{
  "num_hidden_layers": 19,
  "hidden_size": 192,
  "num_attention_heads": 6,
  "num_key_value_heads": 1,
  "head_dim": 32,
  "intermediate_size": 768,
  "vocab_size": 512,
  "hidden_act": "swiglu",
  "norm": "rmsnorm",
  "norm_place": "pre",
  "norm_eps": 1e-05,
  "positions": "rope",
  "rope_theta": 10000.0,
  "rope_fraction": 1.0,
  "qk_norm": true,
  "attn_scale": 0.177,
  "bias": "none",
  "tie_word_embeddings": false,
  "parallel_block": false,
  "init": "orth",
  "init_std_qkv": 0.035,
  "init_std_o": 0.0,
  "init_std_up": 0.035,
  "init_std_down": 0.0,
  "optimizer": "soap_variant",
  "learning_rate": 0.0067,
  "lr_mult_up": 1.07,
  "beta1": 0.95,
  "beta2": 0.99,
  "lr_head": 0.00903,
  "warmup_steps": 120,
  "schedule": "wsd",
  "decay_fraction": 1.0,
  "decay_shape": "linear",
  "final_lr_fraction": 0.1,
  "batch_tokens": 131072,
  "max_seq_len": 1024,
  "doc_mask": false,
  "train_tokens": 651600000,
  "max_steps": 4972,
  "dataset": "wikipedia_en"
}
Each number is 128 + 32 x the weight over the matrix's rms, rounded and kept within 0 to 255. Layers, rows and columns count from 0. Numbers have three digits each.

# layer 8 MLP up, 768x192, rms 0.17, rows 478-549, columns 64-127
091208118146066129126157094119052151101137104102084153124132156192034152140144139156127128101142133128142140121080084114090103143203081103146171162054134115140100116158115109121115120068145131
126090168118143063185094109126118204120143089096121091098130151102117189088154143132094133098111172124177133144107111177170127109136154134120163154125166123118128094127171119138181167092164100
112130090150110180110136073102132157105109122143120119156179178103115134129139140109088080106163074091106151135163140110102127130210142178147135153143120118189177119122138167117108149108176114
135124094166105124074128154153133088138170114158158095113141140117120136114091104188108089121162103201062091122142170074142145108049143102085128104119109123061102079110111150136093098117156134
116191108117116105162118132116086189181132130120141115200143118175092119121095146081140091110155115108146188121183140133121076105156163125098128093106108134089087128127108133096131120104150177
129098141086141176104148133161121140149116100078129137140148158116137099091148094127106180142072163107205142103129147162187148173095195192176153147061149122104174194124165102138161132102116099
142117144120189164139116149131168191083142154199131125137179118120142141121145164134069093091137142134134107159111120114120119087117120106105126111124109123140147079164157169126113116136093117
162129154147065148134154131111162152123128160133115058113130169179062144131139109156127043086180101121151140146106109119070142087148072164150105169125108162143156124157173077145143116132119145
122182135069167138050087190124183147150116090184201104212077193105180108120076141134113190180058139115123126156137081140167097083088135138088113179141127165128101109180141150092128140154156104
098184156149157080110090106136091144131174206113149185140084164178182127128059133051138104115187159155147141094104124109181140159072132160131105162076192060088149113123115074185134129121116118
077136123168164113129121112128134112129130133125088119151135105141157139126078149103128134114115129087082107180113130168168153142147129127146142092102080157082118136116133101127159102174114063
162122152088150157127128071104129099178093194086163144130120121166104114162104158112164112102166137132084081171161132139127196091131149107119138114080110160125168109138142129124129120194109135
121125148101117093119095110138098119084119129135079159174122083147151140178131159144112138135056163148133137136134123089136113152131126122106152177175115142166161094200107162166094069143133104
132107118125124092112095080149063133112110165124130079120161141112149142169110104149107078165124127164156147146148112069112098119092123125112098161146102135150113058138083144127090133123111119
080116129154173086124103133171120130143117154104149114147121099114100103145149106172095133133119182139165111208104115119135221132101106146153131131160124147156094099142108126101094145135135108
095106100130080168074138164094135131170137128117119104184115183145119168112125158118145145120114148100120140173172134145167127161132124135126087146149161136116083148134154109131061119149103178
089109127139082175135057120169073091065063112129156102137124094167136175180146106120169102130124132101104141149122086084131080123126147147165147131171092120131124106136104104089092140100176204
102148130152134087171153108148121161142088190097129103163105147150135127141179121086120126088106144136138145106101108169139126167163165097109085128109126112152078101151107118115129182163079162
190177114131209142159093109137089123122183103121150125127123170097078145152104122157188132084090077109119107112145075105164142173179146134178110186156099153181153127157205143094124198058107107
147216150103116157113121113112157153086121164125098145113115131148026154068081085155068159121108138154102182106129121114159177159076148122073215170112143114082122162137119091126121135156121146
162107150121166132124083123119145107154112165125137127093079118095142140078158113138132124142121158150135118133101150088145171176127123096163146108148143182134130160095133083144128135180068146
147113153100093121157147125166126105185121104122125062126146072067100123135178151086134199154082119178139082149150161102168118140114126132102114132170096136158156150151139170091171099160172104
184119124113157084159093137089146092133103145072126111108169131121207142095133109108068078135084093136096125101189108127135044156160167110068141091172138110127106123098187138151081057104111118
155152156186112107133159068175146123114127164192125176172126119067136167147103149088155160179112106071150112147057129116106137116147069128166109120135159088156176156135156137101111084138119131
212088144136084132167154132141110082138162130136096090160124077109149136134177130123133109148123184113103094152106115145139154121131136081130103139113139131109123149108177190133090100099159106
076134079095160102109195182124157129055162170147103175116079154114136137120082176149135125165080135166093123091167186111155083142127148062113162170130140147105188113117141179106180116123186100
140101135150145136126170123121133098195189079124136136119103193152176166116114148072147112090149155146138105127152176156101119126133157130064097099149185172094153137133124094144155140094131137
112125093147114132108132153068136120089111199107122149160149072122178131070140126132135102103158128120083099168144188140158142123141127118074095119178167113095066137107154110105092105142092135
121066118119125102058110119123169181117052131126162138163073127139157147164129122116236085123111201125107055130091100086126126089156138104136149115080102095136147149099125100088138103165124159
146092139147135152121131132152146138167148128099183116119139141163154144112101120114147091144130206109117064180152083134159123122070155157149120164116105120079082131159151108099148168162130207
110105141073107204107090152124131104095126121089127127140145099209126142119160112126151090158145150158080194135138180136127161058064161134183125142096147095137112157105131141150080163111062189
119148105145094155116090140104153128168154136118092137165107093105134137140118100106117188117080147136119118116077101195170150159180113179057126165143179101103126175154138122142084159118103142
126123062145124114122121132122094187063171149143202048109149166112109178177162096151124144103188138138121130075147113132109123125126098197185113130105150154153081099149142208126099095154088193
107177104090143120107170094117161090076084131118155158114156146136112108137100119076116113116120116133169115102143122135126093171126094153154115161120146108204109114139095097123093162105092102
098147150147058130089110146134101103128127208132127105207168133076101129108132089139181099092178121118117106106140108093134154134111192162165105101174121104137096116158161154134109126105124152
132153143091109138093136090150129149053131146155143136101222151108161143105080136181121150144142180164133117165118124178161104146134078082086145100169169135141100134180161151154177089146169128
074073121138199124174126161149115134176163176092170176106074149130159166146091151129167166099184137115147136087099126109180160094168160122121208164106122196182121137135094112131117133115108167
124115092134130151125157145138206126107151119103138138142078097085125170106167151141129096127182122134134123147154125127126167056083129107102144141115120106088118098175137111120135104180127128
182102167074107130175116093113028105139051130098148149111227129186153135174146116144097103163158157155116097114141050149111119106157126127192124151181079139078094114137065164149113144127166122
134192128139179104166088104201130139128164185141149096140124165101103088089106169101091078131120131055119105122205065130180077077117125116110148084131105150140135141122166110104162151105138130
114082099130089151130150132128166103149131171124141155084113167163116114147117132137101097119111110106149118156122194195062151078038150070101166086165149146131175070153177127067155072105141131
117064085096117135095125096127106087118105162105133100113044160148146160108172095153122123090110113202165129162136065151085089140130139176086179188110107126077091147131110116149112098110128165
164121178149133138119114083052084117106153142128135141129139180086101142133118154115057120144139135120114147140100156120102165118130126156197162171121099115148061148124160161164079112151151117
052135094138134100173120072109124146099119104173148178097098092138134183192177127158127084127200164074113108180159131136136074188140109100152153101108111096126142112105156121123117154135202111
041097179204115142137066115127121104124132141089138141150155200059157109074119106139077166117139148158102065137143114136152172112099180118137146079110093176093090093125083151127111086122088172
109157083129097102165107167049085133157102144104125074128150122094155089129166122185151167178117135094104189154127112147092155119143106211086109113177105119114141164156122079130145083119179112
181134111120144166100160053138128130150146089135088116154143100092132112065155147089196105167141109146069125188130198128179142127155085155167119127112141075157115171143129143119142148138196130
151130090079148176116129111160141100089123153111054119129210118137157189151142111137113112158134126112206165053066110199147119095097096067142110087146092088081151166108083139149076118135159089
119141129105141067112083170175161143105146148088133148066102127139179106126154131153137168138177090218161184170100140145103107144166183134121168155093136154131109065166065143115157105093068056
092134126107119138073085112110121125129149059156114113139164136079151091104114127110128117118121111092091101124160128135183174161157108056131047088056137202151111150152163115122144116125121172
140128127095175081085125140122108180091149196148124148074177153155120169088113096105116114117184138125133150092141122167151131060133152111123171152150197145067124148148067097142161109213162166
144064077147122157114127149099133157182101157146120125136100131087124117161156185114133164105152136159093156098155138066030115140166097108172101124081101170125151147107201132091173112112118142
141129142145104092149084127091141096063108165092111164090068107120126135142129120096121161114124134119128134098173154115136069067151168133089158147103121148168234145126156118158144086130136053
127130115167121115102175120165173146172165149080134094132166204104157109178100137104084111155037109133161175140159123139097138101124116193129123143183142105166169157131164149194117091104083128
102180154160090138087155188128125118104116160142131106116098128094074139192140115111150086141078157106138129098133090096108132117191131075132088130139143116140116173115139169065165145079100147
135107122144058162096138133132112102157091130163071125119139091132060117129196115093178159127183099115143061114133080154081178080158113139129121104096127118100125157093124133121123136153140111
140102152150143135071146125187113119176167103144112072120035090130154159129084127095135162173160153116150079103101165117101120072078174111121144140076141132157112069154095182111075164095151107
142111090176103145134127125090116102117117100145132120138110110176125126118235111147181090128096164125184123120097123081143189146125160113073116128095126154096068148152123061153168115138157144
111167113073151163107106142145080129135081103215145096121116136142172106119181098188129105150130085106077132189073098102125140106123156107108109160134153146177096154147171108093109136091186062
134136093138094120145141168067084105120075178150136089107072144112122176217118097102204144130094099085122084136158112158135129131116164134134126142200185102078217101136123122141116137076150093
123116136167118124090123101122125121101140117108129136138128140152138158225114115101114047151132067100113160119131133098100139167115161172093150054110138102145126162139177156124093126121138165
117143146153168103129155135126082092106144154119100092168178126137148144045118136093171128166102146135150133171180197113183191141080159179208133178087108144122121131167137174127142205165109119
105039151151125107134132077103136197130168119073096170079105142136170054114094086196108203137169100124165179125106115147079103174108158107106117089178150156192099085127175144147124124083128116
151111153148119051169173192134196120185122105100105132096104083168134125097164137165091125147120118151083131131135114162181144166119131185125114178189170187107130148111134132135140087076161096
106126132113106150096171134151106156098159137095146171141127194170104105137098106194109133089149109165086177107183087219095148156091127083146154099133135128096122092223126165113128143145159159
102167150174103138127128122147107136111075141214207145092091110103087166116139110143209141093116139181124134149186169128149164146128107183138143116072129142109151101146135061092068077136134127
163113157108113141116151098146112149129156113117123099163172141132169156110143128098086114061170119110113158152132101107144126071181089172093177103142149093167072147150121076131102075083104076
143139151161108063117129144154116145145131111162072122137148147151113106120098125149105105181106097090134167141163140133170099150124170138089123154106099151087107096074136124083076101105157110
101084130140079045149129159138121176177136135068097150127141113145124130185153103182093179115149125134126129155187150132088183138148081185096127077135110110191114086122143104176106131062117079
096120117147226206074081106130128161120119165107111158108098129101157105100121123139079128097132113150094134164110157157102082140134160118119074071160219115138155103085086151165121118103126079
156141141093120143097093134088112093111099156095082107131173144151076086066088110087214173092146114150114148186117151127144126155135112109162098075146146057159182117165098137149105174154094107
135134125158164143143161111128101125154169135157146077175136146103078148141185074121092181071162087144163178159153144054149102108162105089116125101098083172109098093178111098086101216182099138
# layer 8 MLP down (transposed), 768x192, rms 0.151, rows 478-548, columns 64-127
102149134135122146091183178147098040139157171126133123134156093150151137129127209114121109108114095205120158133155095083089121174164093115097174157076055149159138112126146128151150170086167168
143113149131145135184157157148116110140093112117105166127102091074127165114130050134129151177104138124130129137140165130072128142151127090146147147143147107124133097137157102153190140134150028
166115125145060121124138132151201154116154140155140132150230145069173168121225115079114072117153159075123130109186148100134116084172140109150209065147180101157164140158135125145120110115139152
128129131149125126150106090109164098161106162152113119130143194116084157102152135079144108074156166160097134074146058089160154108112161221088201122108106086099090134117177093109084178131088122
151084138144132090130208051114127112153144127157126120096137189126111153105112075118111128099096185122103109098189079127111109080140155167103170150130120095137166127132123152081166134168112151
120057172124121120153208106069092115154104149148105152119159113139163131095096098188140132127130107133189137099136100155148159182145148141114196145104108131138144125108108172099159158162103073
148111160148104106082134126100160125133178150114136125078186165084126124146136163129129095149117120136165140097076209177119131126118139127126116135111140113129152159085114127135150105151176127
158135125124151124068114130109144159126155154103126142066130128101168089138096098111151133179156155104178039181107171132098143123141101132171150208168137092102129127100133152135159136122075179
138114152154097124078179106144227126149071151085162172172120154053197139027085124126101131139090089134154187105166122143054093089107070126136088189142164141158141167184150188113163156155144137
098102112139164130144103052109086101090142195133168160141135113134149097137137133083111177132123112226080104141155197080064085026069151138136125198113140160076150076087107112153128109118080101
094212127153180139160076093161164111110117172115099128114128133122165125183119141107120134085124125132134134136130110149158121070144138169166183118085123177160192121162166096178136122195132151
129112203174080145128095142113177145151095119129115164112104060124082117146167047099131181129095112112114157142181132067105098131134118189138139127124141176101093158128136089154081158114131080
169134113114179145152140162182161123150174076102057134117133114114151159116171128145181105125095134138187121074190125128191128092120125106135102113171104123111125149160125129133182120075168162
130138150122095096119154077196131104087089142139150124137166079090205107137158098140172117116118141177120110106174102111150106145136143116158102114120141105150133150115149139123083143168075130
119105080121145106091127140136121112136111122127121143105136140164169122130158088129142161093152161080083135127123146146065163092139180105152117168198142137203176105144162178145085163134097136
115153133111169089113155128091136151126163098133106129110125149146145125136118091118133108129125140083106109155135160198131122116224143112120181116129124175093089166181168162145145137115121106
111116089150106179132175113150098125095095193139164119104119086096174101125149185175142114162145144101084134164117153089108139109108190179117126154131143111095133147146118104114161131140118110
129140125120110101102081154100089169105140090161128129113138116179129166115132153088106111183189102134151157083108111104086099136139192177124124089094080136150148183120119157108106175193057125
132117150107061126130127093123116171159129141084103145130096106163101146151106083111144088123133105185127163109120087146156137073126119133207108126149100158095181088172116111095152171071107126
140151150124146110169158138146141109199091105112138202182118089147097123170110125118140185146116130167106123150090147112137163160168136094158143143084159140147096155147124097156122126133085170
110185133096161137092136114136130166132145090121159141149158167187119150145047134121140083146097082121151136139091143185151102122104097121155093061097139099113094185140141135120128107092110167
164125137118161093098103108156132063126113069116101114133209151092165158169095176126117167134113142142097095106169165140134134078160158148081072120150062113133114155097148193155126134092104150
123128095126101109137037141136135132133183156106168203106137162117124140069135095156139160113078108160116122084134152160209145209099093039118158119138121113148103132195141168166121130057148169
136111132128148095121196105111156060157129141176104136179111166155119106156089048162131200112136112123132164065131117128166131120174121104058130131130062120184139128150149117077135135112114159
104085162066093157151151197143118136141131090154101115150129104082131126144143146062154156132048184101079110178146160098129152149110118144101123098094100149155096185112142110184106099116155158
143146115180115118192124180103160098096118148174104083080099122096069081134108154173105147177069091135166048105089122151125109132055126135130106119090168127062139168151164124093123117102107143
089193173143087108147149126158220098145091087130124105053113122119099149159109147131119125140158155171114123124131107172133107149120119144166198116147100128100090134097133122148147131203096174
142103113176183170081108177093124159107138143125158165194102079162119153116136115166114084160101117084168124137144084166075098169149123084063091120142147100142114136209118178133092207183086124
103156100151114148104165130150130145092130112102152099121130140153086167172111190155188107166062095159111110070123108065153120171175087095112087158102094101180120131092138122118113141152111164
160150156099156159141099191130122142115213135169158158161134136137162137157101047100153124118086150120166133101149125117142144098123071113177177185099117098122142166141144160137115132150082125
128108138135103141166117104096143123102047106131091142142151131165148102119123152168145175163162127144168152131144198168148182184138136195174184095064117073141070199122130109165098128176135214
160158116152084117149120120108127145126104160043052172094111106115179124112128119133136131133150158137132122124088123128152118096141095126168120135066114129128183116151149132130126158126094140
114120058166121121183133132132140168115125158117167141147112131137111175069148074138103170132183124125167072069126135140100177096163152121210136147135157075156168165146113092173090170086145106
177159121127119138094131094112104158148159135100057097149132176107168192117079149141124190194100169138176118129184091146161112146137139171167131124104129147180095089092143145164131094112158145
063161168122139154132172153135109090103133048182095134204045117111132134081079162167128079117090075153150144191163180081115128156150128168141078075140117152105121140093126156185147195146114114
109112111098122103097131120183117117110099153131061125126186115152120110124104107129127151131160136127136024181102102114120095165159141109155153133185110126161091094133115110132105069132088141
110131164124084185148100126096114146152172143148092092117121109186132111143110239201147099145138131093131114110166172068125108107100158166102125141139123145152118103117122154180165115100096045
103153107180141171175153081222160113083144121084134091123097128084157106125159115099122125106159177126107069110178134133087133174100129081156130151142134120123106096148114175131066150138131176
051082152077106119134180154165105131173145137132078094079142083087160128141096159113110137115125161145168058138141155118104167157132163109129098152135124102081039126139125156095134114136197101
113135133168154138103080119105168146109118123132170144030166145143141102076085124135095173166134101096124091069193150133239083095143189106151136125109132130136163123120129116149157127115111141
107146113167145193149153135116164106111181162085134194139145154056080135157109162186105103111158109068134134177126096139155136084100166131136122167082151121105178106143090077106160122172120108
157062179097131170141153127065108107121095151090129152084116177121087165107160151130143102127100162111144113154115104099158148114159085093134210148126117151117202142085116163125143152125134086
133138175117162112096099157134163142104148128107131154104129157126153161189125129114120090095144122150178130176119168111082091122108143160104189182063185145190184137058117091135161082169108103
091087162122170061144107129115129052070101081091117130106185111149081111144102167068135130188126107158105154094055069076155112114139160040139089164113160148146173107107131114126127135095108158
135161107129122118158092108107142129162057144151114112173099170117149107070149039126148151148073137164097173112121123121079141163105123125115110101124106111115146130170155101160158136122104096
137162113118098097122190153143165088111110151158104114146119072137116143145125131118122148134127160108180175200108109118097148171117150136097176088097096122120133111148114101093166145135174131
135119142151121138147115118155144151083134142040133186100162187132109107142144122090077139119088155154153160176135175127185126121142093123155115101082123113102136132179148102156134161120166206
073136148115153073111144126099131116100091105121163128107075122124166157150062188161084092164113152148161141120118106070108166076073138120127115143066157155130087146101135177162167131178162136
067101121148110133131143090138125133142156154085178203096112131203190131173167130173127223125212050164073071105090096163110133131140155126076111112129134118110128126121155150149092131120107103
127085156138127107078122157172163179118152095101112132129083123154169094123137029142104100170139135130171113135144126061137179105130132129121092110150118123088142123134121161109168134117169136
140163145086109125085124120155124182152076125156142125127165145111110121067142150125154095115160088191135178147128108129154128126138140156110102113234133121104091107162133121055152133118120150
085150085146130109124177106168100160182114192133101148072135154176115129173125191144216143157098129143104113136122167136122213134161112101115145121155135129086086122106151158167141144153119088
113086110171136123167142129109120165111147093095150091108187156185099139113118165161094130087208090159025145154140156169179185125174187137153098121121132139073139137078126122125183140053082134
106150135138153116131086097093133136154053107164120094098172203148154108135105068079108100107105104070111105092185122096150057110240085168093122144110161140143138181100157137108124143124109142
111092095127141138046110097150133121175110183086162171201164045102148142143112142040171158107111123149149157106112048093096165177116103085081075136103164159152132130110150147109119173136159133
126146142092152188198133191123184144126138167135147109068108151169096108084127092081114107121134146069085090089084111106092120187128133161081146058051118105060150105113117112126086110127101142
145114098058129093142168103127174122177069110161129139065126109137132082125136125072043147093144096131144101086134096195142146118143188134057177111107084123137139133135168099160116134119069087
090084131152092128081161137155152154173157137128085125110170112146115101092198094145125088128091187109087135129203180154119150170147110154148079112078138120157085109099098068132137137130107083
159120106115094102107143111137121076132134094129165151143138101154135132111186032178168136152092077138104121118137063094122149146104121137084099172126104131106131091093086129136101064125117112
149134104083077146092148168121140112147140128109089028100116124162082121125177125166134123137098154137107126108144203147155127193115108141159122085144142110151138101048146091142108164159143082
123156135060187133176155171117145145142106063161089128133118173144110169080182068085104100120117123176130147148145111136159136073168107178107084102119119160117131147126131142118117186081116180
108119168097122143133119104141155052162138082099116157137162107140117104108153050145138157122146142085154126099121125174102110088136143140159131152060110144099151111114146127145111171151125149
125103168077134164120165130129133090141099081102101087102102129146134138052125192144061141120119135120133128113128202129143064168066151101092054124151143077097076080144109175137144172058147094
161149114166128113179106137164103097085123098139137107138112175135170127215118111138179149127103085174177134126151159193078127118125133076130156103119149155093100130110185095152135141111133126
142159118107160108128114208096112136166122138121100103101119085150091145143093059084137109122118102125099149177142096134090085131135057128199116106150110151137114072124142166153104114097117148
147114154155107178119163167182101111064127144135108155153084134083162062130121081098136126048084123148163081142138114097194085129109118132186132155134155118109113189122134093100096043123123121
157134118127111115115101073092121129125107124117139166171188116135091112089144177095131115055130130149142174139209071081103087085115087131110165135167131146091153152181127058130120132128154133
144097146115136133147155150116109161078108128171133174183125144146062113096148073152144156107119065098129187174176186178163114136102152095121108107147085144109157131131108180086141078137154083
126060130153154116135112058141154170095172102152120099148140103117131128090121148108077039121121158135213104104100166152070125118083135117100165105119148121113101103100142120159140132167098112
139115240184171141191121090156124142095125069112083178107078165146129154117180139133149093133121094118089116101107138171077131143187125117095130131137150075151123122106158138137119166070163158
107111089153095137121085162121113193113121127158132138112135132125097128124118088135126151124092106159160111157136086137098133117139122159192070095125143134122152130074147155079185101119163131
# layer 8 MLP gate, 768x192, rms 0.175, rows 479-549, columns 64-127
098095068132126107160088122145130154097181155188065128177150144141130117068130119074115135128128114132151155094102098078105037143088135141144132123125096136130130083170078092159138151137136151
169078108102199140143156153146069135174189121097125130141114146112117108184143177135114119175118137152204159123049089213157134079119167124118123122142117091141147105139086173121142122116139110
108140124171074150158114147103217124175148118148076116131116146083138167152119163083085128145122133090156079177138173211130160099149111115103154159121085113159111129162056111105141119111117139
164160160135152136121153123111130100130132153139061180145148125115080150160098150096173118152102117150158131112165086151196118104193117174165096092114183148137136195047158159218146108161100116
162142119153089119108122117116179077121134169124139103072152188176141184140149128129106122108091127109121138114143180097060120195089103137168095139138124148112158131062047109144160082098111097
078111122177113154098133100158078086134069093143116123113101107149090158092123162168180161130158031085142106127110106119103168103136129093136130101109146135176106129122146094129120137162096116
177167119178106131139099123135127160106150173143104126142138140166080096110124120143144108117141106150065101116138168064116156077119142138123084104123157134114124146123170080107138154085183141
135148123074103151130112079099156092108148145126109156123127073102112137138128164163071114102081086135151165131130089085134033135127135150122156158154113170137102170094156170131128094141118192
122119120143083119127151126173107128161110110135068148104150174135137139141165153135108126117090104154121143094080065142112199112144166146089103121127080129112110067220200147123080161134128171
091141093104080155099155148127074146152092109167153145127140059138156077159177185161096126060124137170186103152200165162150166091130112094163115141160093165199133169159170118084146120131066093
189084127095097139108074128151175174150168178133106128092113162158148131103131146182147166135074186094135109109089079140138160166146114132150118146091112123092114177170145224179131121137129108
118171133133105107145134151161133109103103146130147064163127211100174145081099082146111092105152099114154186172169122153149137174127133161121145147100132177137128069116144120188112099123180156
135113132080146161159131165111185136133140142157111140140089117082141130169083151143139117115095138129085078128146168187127112131167127157129142143164144113153134135139133138079077129056058135
088194177135135117106102134089062085131158099125137171128112144135066191069095128121149102107185107087115111142112149160134104122187068159104174085127064102113061188112107141133087113132197119
105070083132102200123098139128139120179151111098102161130112157116147144171109105115121105147119065107109105136076139162106163132122189123122134143129100112132076098112139125085121184129085173
147128170123136128164121184121161116073190051116107141136114088085156077152137210093104162085119123159143163150116146110150083046152124153076159175111129127183149102078114182133117155074117113
098093170069118154070130105216133110131110159061077132068150143109090125157171168138092117127046178124133152126186111131060116146100140083056191158112092073091126104039126136154140119099122169
148144103115160079137090092129135088124110127143074190127206152140124107116154125116142128083121152110128072085245146139112160101152130180152101088170115108079188116128106126128173185098141098
099076119177124098105134194129174112174125137189117174128110131072112162126132179036113115134100094062167114113177110139128100153131136106115133153114142174152151179125166112144119186171105084
154170154138100135100099087142151119131134101125093109074122128121144118125139128115154107140126108127099164147105108134184111167178069115142110154112130128096169163133129083150131161110152081
054170152155166078155115105102099126139125170094149120126080141094133113116107182160092139090094175136129163155104122178143127133070150117159120125172087074201104112105153113134096107176147174
131161116110138125144107133128143160098094095183075115124128168121163123056078137091149091150134082152167076160140110084057121056084087159102189122109129146187158139077068079164092134112109150
150139061062125136133101128107075146088135085081103062117110126095075133112145105105085094084087136172190168139133065206153094109130140103124184147072188113124156126106133106117147070048104206
086128134161167099136140097103184170109144163109106134150140148173177121179092118134082168134175155161186088148174116199085103177095104133144149147034102076104158136152076096123073135132074105
112134120115071142082117154053107080094179157142111112148145133111130135120141202067052161126086138114112092105162135122164076128134171177160171112138121106118178127118134103205124081111132186
115169144194143162135108098095147177109130160136151121099119157114087176072159125166047162057090139101141153131104108161185114132111103072142124168145099114179150132134105161116144162171132151
148114157067144177152081091106117129177088115090114104037144118148152055098156172136084132171096208082110114131177102162113090073113112148157091121131150095099121127154069104163166159114059165
104128089148077106108133141092127171099114118131131104121131175106089127160137136132120023152160019141223191095161102072161170160107124162123127128147115110142144106116111127136131154105182150
083111128142171102148094120103137103092164139117159132123141142086121103109126099105163139043166148165163153075079157107157098152185075192171169185153141094111148129119123087155127196082165163
145202065123141152096163101093201145119113137161196123160150108145154064132071165121104111113118106124137102137101102108112146159134155145109069092167167164154163154073060141125183147185120159
139040155170142077095206091101136116175151053134120099105134122110063138114132118128145091163059163109202142148101152161177143070176124075131127124113139085104127117126164156098118109173117168
123092121137134067111169105054163112122100176103129154095233111096161108062128135134160101163136092171086127119132142105109081205163143102089088158161120148107156152129146163131099040068114130
140128151087116122126156177160140143163134126169079092137065131167098099142124170088123149101145137122177121119106135187126171061100134082133157109087078207172083136127082118094090144092182166
067092122112107131126084148126097103125144162086115159123114076110139124148083166122076121103164148127091129112096146140216142122115196070123101148074149095149122141128122103179145146100095121
120150122067124138138136155150098135168053093155103115131060098105088103145126187152128158177171129143158156135111061104134136150093054146109138189116188095076171094130104059116186151133132118
111079101164129182101148089082130128133116131168084128146181120171143086142154109168108126167134116149135132144155173133145166153070124132188177173080079108126068087142143128105137158138084104
154173113061132160156064066148157106143172111192154132116149114080146165152108166024147122121184105119111116107093165098109088136133137127099095149098080153132108149100125127088112077106131170
093125128152105164082100130162155154098117116089142069182104150113175096159130152070104152143146133086118127152075123169144148113156097106107111079152103091109144113179084103073172168197084111
159149119084171194119114112111093142105142111168160059140146157209131131103075168185110139097091160148095099118057176051122149122109158104064145099131181156133062081109116098123122113118129112
174149095139093085136149110079100160110145075098092145088076122188188133102178154111142079070127132156139094098135119114132164198172152172170082101088115155135082118074172132149112168156172113
028074110156106109109100130132134120039128135127151175098151175140147065146116154123178138162149109085124104175136132109163111149096146085152120122147103142148148128154140101068166118126080174
095152120053124154113136185088119154134145141152142159101065148154127129176112067158117093166148159135165130162131051140115079143117113142140158106120085117081114140116165117141121131124130201
136080115073116099154111065151150183132100112128087131121090163182131071154023172084150090114142143166116133117142084053123125160134119152143121100129128104119148109124129057153145091108070143
126128072117079087129170058056163171095080143040120107097113129162112117122127117101149107088111084136190110179107167145168122189128183138120076099096069143129086138096142132141144120127125142
135118146162142130173134100125122148104143155092136135127155155126159124125153195033207141153132154187138082122160149125130029141120197154112109142139152129082066115120099136162127163135154183
124111107134119138085116085144101123185131123110105148146121119105187094132095156140085087159123117166090123167116094133102119171099120114099118105122115107152170110108150113144134168128071189
087149152130138148149109098140113153119159094159137093131090126105067160109125141192087082119120153073126089145103165099154159162096136131151133163082074139091104112161203102135126100147114166
124136120109128095130122093095198198166183150114140146149147173175116100074136080193097168144152145189107134071145123139183136149141125135186105130154129130121135093110100123097124096080072164
110113104122100144113138192104116131110124132166082165080150134122187119125145117134155108141170080163120178154113061196163123064149123067120140107160082114152115064132147102080099103104126094
138120149097114124113088121105122179117132161142096133096099148161173130120138119138151103152137127123061065165168125114150102088155144169141122151116123078057141094132086107116155128113140132
133134115153099115162110119089086088148190131105096082138096104184072108141097136169145101161108142098101126122116142098169138143133094188092145138190094171098097017140111168090164161114108129
148136119073131148088150163099112125096167083100128115154142137145163103169152177168102112123108111107123131149044129161133165112108179167150135178170162108100065098142188138101180138138081125
133129111119137146086146133080177160131197164108094137076128149112145072141120129118131145162122136100137173137091101095105121145131141177048117115046121197156150119149104135150106133119075102
118114084127154221071085143077110097149077137106080105152181128190137089114135153105203113130149095130090121144149171136133103138015137195157130121089112109151110116167114146137095182188131172
131075167122151132144171152103044138125167133141139097126162210158081077154152154096139096126127131104074096141132062144125143142121109078141105109110139140104124088124140114054180150159105192
168094158129134130128108057126140131151184184175088121116117137096153126076141148160131058099147097166120156155166093098148130157164119109160212148087148138171144117131153092160211089172122161
163198138157081097159135143100144152168145122143159167125099120144115186146128148120064103102078137150139119074135114112163140186106160112166156103079136113172126129114138161118147122128126149
093109085139116096069108157107141119146118192185121180166165135164140164090072129111123088120115101114107102102136162149127152063160135175096129129131116134153086123122149118127125119123122123
146073060113123135119157160150116069088104126097126112153176120159158156103150100130127163116214091076199125086134089047108089155166099175144130135137132137124135113079113160064129137122056132
142141137095163121134065137142125121065166150154163081070114137129106159084161157139146079115168150163151115141081122114151197107086125068177135154135147134162116087174179126096131122149097114
114128085158096126126145147128136116155133138175162068129092147131134128142117163134101149137136234093138074096148118134168124107120110167187137108176155161108123090097173094089148127121108137
100138130065110155169121133096156105078163133131064155101140117065106132151109125121071120101096105124123141164095134111132177173109160122198096221121110101137128112128092170178124149131110124
096134149141158161102057156128115132099192162116129169084101161098114080136096149127094115075108093136123084166127109101087113102093147204122135170115131140116173093141093182141117166086111161
077149142116087106155103177160183128106126113182094131179128140076111100162152199155150157104163115152113091115158119164092136197097128100137121104138159122103106109130129104188162167128078184
133131097158089195125060123094046134101143141109109136184192153137128120090064154112087142138189191085075119113149068202106087093158163112172141088127103160073138109099114139155167124168109081
120147123147137140164110098125099128122118173180144162121106112149105151133130136145135153166114176135098078120134160121138138159105097141109071169176086121164097098138092208131148131120105139
124121074155171182162151130114149153136141114137196160092118152143128118121152128147158124116101124129092132133153141157143152158113087142086120125150163103139155093086114160128091130154134137
144066060139087080145113136141144123128113145105189112167088121126129123078153173121176083120117110055112115128136065165113174125114116096107133109163166114114139127053172084125130093192129165
109154186072126116088118114165161134148138097130078111096172128147144119135106136108072114075139148152148167053133119150127129150066186130135129138089112160134106073133132139156080126133100176
109139073091110117107128138178114142149088072139079104090063175132151078137155165136159212165144101081124191135113054167102108103118124141141182105143152136131110139075157104118049103157126128
072161069128127130110164189086084131147099129156154090161106135177113099137090148122119106103145171124146162107139090093149135181095167119067158157092113127190131109138166063054129140194096108